{"num_hidden_layers": 8, "hidden_size": 192, "num_attention_heads": 12, "num_key_value_heads": 4, "head_dim": 32, "intermediate_size": 768, "vocab_size": 8192, "hidden_act": "swiglu", "norm": "layernorm", "norm_place": "pre", "norm_eps": 1e-06, "positions": "rope", "rope_theta": 76200.0, "rope_fraction": 1.0, "qk_norm": false, "attn_scale": 0.177, "bias": "none", "tie_word_embeddings": false, "parallel_block": false, "init": "orth", "init_std_qkv": 0.0361, "init_std_o": 0.00638, "init_std_up": 0.0361, "init_std_down": 0.00451, "optimizer": "soap_variant", "learning_rate": 0.00784, "beta1": 0.95, "beta2": 0.95, "weight_decay": 0.068, "lr_head": 0.0401, "max_grad_norm": 1.0, "warmup_steps": 200, "schedule": "wsd", "decay_fraction": 0.589, "decay_shape": "pow", "final_lr_fraction": 0.0, "batch_tokens": 32768, "max_seq_len": 512, "doc_mask": true, "train_tokens": 162300000, "max_steps": 4954, "dataset": "wikipedia_en"}
Each number is 128 + 32 x the weight over the matrix's rms, rounded and kept within 0 to 255. Layers, rows and columns count from 0. Numbers have three digits each.

# layer 5 MLP up, 768x192, rms 0.248, rows 294-337, columns 144-191
112137140185075121132157154082174121099150127096183137166184042123170102134106135127113092132131129179094164149173118155138178092098167111174118
169112143160157081132139126139095173153161170131103118113104152163125097115094169146134111125165140095090153161166158142085112123125114157134157
190135109088177161108150143092168098137164112133089113160171123134131187154153157116070123134084112142132156075120051156101087164106156103127181
115134117107122184146175136100122105082130169111140156113126189119147140136095173132091085115151105099160080165084183088167104155144147161106105
145115098146089153123094111089130133116130128102124119140119123201118122186140156199068177139092097152140138140163101117080156146116149143175110
137181112091191093203096132144073075129155078130141103157128134111176179173089152112073125122142118133079181050162169089097097107106100088137123
137116102115131175115128064151167078136082123172158110071123115122131094125181088140111130116133104112132124121090133123122104108161157108141112
175156024140132155163113134099127079131101107137137135157086156095092145150105059164104153152190139137169144107131121129090090132114141058140121
132117070164144106179137136101159172112137121169080116033161116096131144088109101090115119115149161172074113075109154176154130175101092135135117
166164020147049135088095155109163159137119131150098131077036152174136173147171147123116098077114119167120198091090121089168107162097103130139044
103120122143174098102129120121113182164143120120133144142139133148122155147188144075101091083132106101082072131083162139146134119123117138094124
131068107174201130104105078142171153117126104137135035193132134163191086092203107210137160120121065089144148083032199169054081136080145153132092
093149128068144124130096049151049191205052112117148125186112086132114099111124182172128097125101176139126147112169194090156116213165120145051153
113164121086123091057125098177174092080154165110145114142137095155146144080126121082157117123091128099096155115168125107142114128180151169095148
156141111177140141111063235129099143129113126133147101174089121095127133131104116090113140111113125119124167141175158159154134178125087119124104
128168125176083088161131087119143094133171116088138050135170151174119120152140126126147153119122112128086097182117134119123172116145146140102163
158162147098099150140086121075133129168147116153104133104187072147066183093113104104107120146049090102103074146130184136141107110123114147138072
190148113103097132129158080140166117110144086107117129119129137087130145167089113132171182119106176144106143132136155131139108184136150147108113
134076071094077137106143180057081067097171143098115095143152151075158143103207157160193107195086166127122103086074157111117072178117163151103153
139068075155088099124056179146131095152144126125114124165121114110161121072155197179139130086095095172098090177206149129140128029140136121177104
147093158148101085153057074086096135127152201114190113183114029174133105120127158161133134171097097089140132122106095081132136155140139058137155
160142113131111099149111078124171103172124113113089159117125157054131144156128056158183179134200145132170128161120177061146176125094125086118079
160160135137099102141112161069075136127122108097063106137175176123136093162029105120051081114099122104116091048174101191154128094157136135120155
124060182180102119116182183107092135142128134091128084117140070133156114165167054079120114135119114146066082210097151141144165123096165197109158
169115127103135146148112153103123169125148093158099106141140179178140120088090120059049132127155163136111105157139114172145131109116127124087140
093090093136134099108097129086137101070152092168187176163098102117164134128163092088043115095093096075128163169154117129148101078133161049140206
144140115149078126102139125117136115178176090100113162136078130176168129134139182121123119127122083112087126157114084140129135121199081133077148
152068158140143164157095068154150098075061142086117099131143034089112143139128168108098090113128200038095171152163150133080096082075088162107049
104070151133129174180134146102145140122057136113198174126117065119115156108144137151101118086090084188109076162120114167140111091198121072133200
146152155096077105170112122168099133102136118100159163137093105118157125151042166118139160168105107123121126134131104160119109198103161100126140
079097073121074114160113166178147138165118181124180081115152103126145107071153101160036120131140150168133106151139103111096127119092162138122039
171171120112146086091184156153179181128142157118095064131082179170125119097195162137115131184142105172069114145146054165122137121114083139132092
138107159104154132172135113126162098120083148172138092157089185109138099118119145090104163146141124162118109094162112106137179051114118107112101
105184184148187095115084131133099137098114141126140099113097138108144089127114120164130100159104121126147135111163118173125172149095141104167131
104116087174162205158085146115161208221149152110107129088129108169096144097158142131121155086184125121112112118100161111160130134105113092170123
144110119122171196100120169141135104197097117107113105100121150198132144145131146134173182155136175179143173105096104140116135131107174150119152
049110138124113115153127146150135057103126102069131151130133116140149169142135155143176137115104137098131148093143121132126115203151123089130116
142143154146094149124126078104109108206156086175103161123109112126111160130120119172171130160118068137140161105114136121176101100151106097182059
102136156093160144086127068086086088183132137102124174108138111126128163097148204027194059079185068168132134134164074085133142074059124113141140
069162134127126159159110128163126079094084145115160167061130056124070156148136109062184119129094138163141122164122080112118118089163134130145170
190153169114162139117076121136022107147128153122171146166187158159136079111147084169178158164100138117133106144074130194077114181080129164162177
129092118127081126085099144159118101137111184128146138152152130133126194145094121168082118171137086119108122148098118165131161180122130104091164
118153120139081143144136171164197147144164125155100134133146132138126111122095109152083107158126157092169105101202105049149108112090152159138101
110134106120170127184099135106094138102178122167018113115092102138105093143100158166133141123182167115146144110109106255139090075141119143097122
# layer 5 MLP down (transposed), 768x192, rms 0.239, rows 294-337, columns 144-191
156124125133167093129177175177160157141119159136184138138160085165145130129129068158102110154119151138066166128169135089147111185107120193072094
155108119171086166143124120173107119086129177181155146185169173232114128135187095111081146080102106118164109119160106114058106169173149110145143
088128149150149149170123143134089117152083128066167126110150182151141098135105151133170140152149120136148132115111160167124149075202105153122137
109123127164157124119179044166144178142107066037097101105105141138141146125087152135093144166119094108085095093145138152120121067119136150141099
171114093117135126127151136120097113180105187141104177136020146108109128112093148154131139123156107136137108137086149143097155111120153188152128
149177083145092067140102124101180134093109117106173194105048103124202137121116093158068152162112126115076125083143146118137118170133127152179128
072139122124124138154111161133139137122087090104111114120131123118100129130140101112112102107147126125124150134120132106105120139136119143126142
106132128144130133125128111119119134160132102123137172109118121116141122136102067095137149133105151146144140125162098151146167107104115124119091
175131130061131121130108121116143163111158122173129157132165111126092166167094173095104121119125107122108162133147098090114136157094137117115132
158146079045129147171068125154148113159139196255140194117075089055212170111105171080091109121128093163179110196103112104105127130101089082134040
136127110104128085128101155079125134149238147108169146142102103153142113179053156106164128100115125077137122164110157135092169085126112082123162
116117187179142119148131164181104168100162118103060102180087128145219129062159115152135156056103082119112086065110125106131134114147191151174114
141124156131161147128159153075153160167114111123148094104119132108156094101081072086179140061204060140143156012117109120135172121083142146129206
122140138133116089162142135127159148147115149105133142134106115131116127146140111125116120123134119163103122160129114125122126160144139155150103
175108123116175148120172104103170104115076204100120110141109158056119066142124130163088086177136116103167124110166138081163098157078114218154094
167187187070109108069114165145132189119157130115182068109167137161127146193137102150101127164139123125167129151146123145159136132099131161126077
095083130130128084102155174125143127187140102096174144134090143164074139103146170136161157186152195161225134167119209092141123099149144147181173
162089154168112126150125140126130131146126128104135136088110152116137161092113121133134108109151160142139123143117116134134153128112123162097120
148133180125141106165033204106107086112151090149174126123126164082164090051196103075196081142115145164078131139153106138152160143122140096171137
167123106099121108078137107125110086082111122162137136124117177086082158125080092094126097083087084176172149129131101103073136155181221161111199
122184134133134149152082141165169155056155154102100170195142146088138095158137138133160054165113129105135110119089064134169100077129126078165172
112094130136130136084160119141131133091150160138136126126117134154108110161136124120118113154129142120112148118160125115170134123175134105171140
065177136123130148125102134090118150083124026119146104090081177141135109149171099097108144151123200120139154101109136121146136165153082103092165
143103128094089167081135159079116134086189099135131159199190105139088091110141187103090146135171225159058150159116148185168170169078136120091214
137130105121148114127153158177120128111103159123125099106129163109107139126132154124133117154154086118114121121146148181154081118089128109141105
104060140159110125189143131141159112122119145132075125138135128114140137083149076174114132107131155087082132132119133139112130142106127156111073
149122118096112097199133145087204166168170181156119202122085161067161171105136160119090113153185131176082100147120133114146146139150147114132126
105113115154079176181118116125080157140142146096131136104128113108134119171096140156088150149094177109133122099137145094097091174077107138080122
228188092094179113156121229136113060145150162160126101104128087111152121101059140140088183084092125064060162099179176142112202122101176135087143
103129088164105120170148151117127143139153167122122144125086138134157152170209148115116139120143095125102130063108061122147083198121127132130044
071176117144118124152084098099148175157133074171210135105121151125094194083093144138102077153190088135159074153134141133106158191174125136118082
108147186093178118116203095172203067140098133130081135103107117136109113068100131153084097167129118108186100118132131212125117121172151106160116
152141105130168153134144106060123119097128083161115087111113179141097071121102157097208070151176090134143133082077140225131155103101142166131127
124089125163103132117140189150100087118069122133081124116101153119125108112127122064109104115105180138153126142087094124172176082146155177171102
123135134113139160074130142158162147126113138143190131082072124148085122089105118171155133191127127168158150072128083151091169100140089148151160
144130145095150168090123169123123105137096113171171104102135111073135135129127122142134113126129154135137166135123132124132130131154129149131072
135134159127133106140102124166118099150151132203098123099152082054169105139109061070114201101086136125109160188126107128147139098141165126160090
103076123148125109112135111150132094125147116082094141194156119137105151135135104093131105159172124108139183108117071128156122099102135055116100
106169095135083153179161147175084164168141141050151130149117133178115154174106103000122106116144083179082101096153088074122120156110179131113155
145155111088146154164114109106103135123103128136127164130145081170162145150075123114156154151100104152110071152158045126146107142185108072186122
154166119189075123104089154128211068073083057184098138158158189122146113143092063153133157074129092118096095109166189137144122154131120094151111
152136142156138107112158109115104145114144115167131079144156150172165147185125143137173155154151129091144180114137096129171135123114150149129131
081179100096159109171126056111138143080102153061099127125114130181141211127131201131105084165130112075118118166169118156102045116174150125154100
158092074088141192227179059168114183180145107125102197069063144123170155225105187167111174142113048149129159139134178172148159104103176130135145
# layer 5 MLP gate, 768x192, rms 0.24, rows 295-338, columns 144-191
192131105092089232141069140110139103203116144142097156183098099084116075155124091119108132111103136141160170140146069197160155255144091148177096
127087127108153167113155124120118085137138118102085134135069127172138115149134124116138121106137097141150116135128102156115075163136170144172140
141193118124124082164141102118175127146076111143127119101128104125121108111186087129099196136093143166174191144157082103109124136163096127139117
110140102129145147105103093136097125099064155168051123120115118127139136158142131099102172069135065118129098093141082115151152092104119143151117
136149145131089159117134153148129093138153137165179161095163134172152089082163123078180191156116137170135109151151114133168195050158121132085159
139110143162122096171103159158123141108125146100089128148127114136127200127096145125143117124152153134125136159156106133127130160099096161136111
134151128125065131116136093124174078128083138116106154143128173121104144101115147122112122133080136145107137154133110126112088106117075131168106
128146182124088143115148119136117118163125100120154076164127135128137112127142171101095152142117089128111135166100136098070125104128145153122122
111151083136103098162123189108132116130141149108125133103098151115134233072129152162145058090112085176210176102091110149137121131106089142124064
129135075133126133127154077136099159192119107068122131139142129135160101157145118109109095132130111069105100201074159137098120136103108136130103
156157042187075156132141118114166186141142138084167169132097118165124086136069103061157127138125160134130062149113100132129113095216084136108098
102100139190116117175117151151128114100094151128091143122195136062163122130180134142148186126107101135114129143125137153142133155146149127140188
120111192130159173130109152073146151188083163184116134195159164128101109129172176167126104096143146094147122094084114103146138147118157091118132
160156160119081092148068172117114115112157142100120101156094142100169102123117126113132144154155086135146154103149159131107086144154073137118162
114046135160114189132111103143151136136116118131116138117067129155127119038115155139103098133141145123150153100174141166163181152169149163101136
137142118125113174113104132150124106101154104133190092122096111129143121141124157114146141136129190205101137083132053122107112056138125156089196
112127128137126193174137184125133190169112124103137114151139176133104183097121176088075133073126168172156119144147118142134162092093093125107065
138106156120186076122140157076150107068122166108086073109103126100098113083126169120208051140097167169062114115134120091107103175203153141106152
153113074100075137134078083074122071188081137075116115185077114155152093085139110087117092181152101133192206097146137191113156113122114125113120
097089138182136163142110108219098076121142110117124126192140156135109152145171022096145088110105169112107195107131195109132124158165139094113085
145106084143147121144169125126094119139075143112124134118126116121176123149163111163180132136128113128155122090104141117162144138131185125126135
076190101196142146112110120091110116123130173083106094051162181139119118141106162185037108092143101130082135211135082142157148161090115103079191
128159063104201137162045076122151109182127126166123173162120101133132145139143151115169146178140135072162128113163153117112111043125088119130166
136082129157100101182166103111098160116125125108078133150104126096144085193134147126084118138142128116140117093096088124100116142109123143132144
154118131129112122106130141089075127154163113139123123095113129106127103103098163093159143161096126149146104096115122101146089162131137101175145
143170111144179167095148134113148123101187119187174158143011124056122158137123136125119143165108141122107099138149080099110122130134159145131101
147150193122084098180136107131091115135125154142189076145109154182120098149176226155175096147064114060133106149129030144140079149157153085143118
124078124089130130098180122105091135145115166088140128143138082147238101123097103126050105070084129221164203141118174111141117125137106100160135
185160152111128125148126146135142158104114144193140122118052173090131152173092105080090149091108132144111139134109194100106119121070146155123188
133139128228185102115089147124184185091058155177111118106147094048169113096181057123116132118116147192124135129087129157163112168165112112175130
192143074148100148118162141115096093085097110235114079157113153132148126154141145065089142075153159131141131164192135113101146136149127122139176
145134079118120085154145135139130098105115142174139137128050154150161101126083107117136162084092097165088155073170073101115129073170101087168113
097153121150138119129110145120117113083109155091154092112141148117121120152127130115165116147104090108113123138120108170130164163118136133155146
138170124116119088125111116129110018179120097113164173124143108148174082081153105094130139156134096170110135084147119131127103103108139181123103
093179118138092166184144140126142126160108095108137130135162128074179111090161087117096148161099142096113113135134111100086158129128153129065141
065160106110109102120134167095097122194164146120126179111143100132151133135176209063104153168128112108157163080092105103109169165183087134141113
197142183138137191145175160159098134178111095091149119110184164124083118144099138173139109115149123184121114136127130103105134087091137131171142
156051142150173117071153066096123112112137161093161108108102080121116165122156088113139190153129085117125207141075161168160058123175092211081081
140128122130146106107165091135142078097098170102124114172163199114130171151141184160123154100116142088139136117119169153115179154079105152125141
148173103140129091114168180099154158118185094135094142104103094145149236127071130158150139045097155107130121173108049082170115144131158163119077
142142164124098130184126132131083127076154151133101117111104136153059124131095142122140127129132148102135128118153111128152101092090160150111106
127125060129166142135094167166132156128116105083140105165116073129141146139134109105122065107176126150116108150145058127109113033080116209095065
096166083096103162087113096106136128150108180151157194122121105093140146132160120085074128108176153126057089149131004147167153105129105121137044
122120124126147189118133107126107153208118114137133155102102143134096109141126134164155118139105144134123119107102099139166165145111130133102084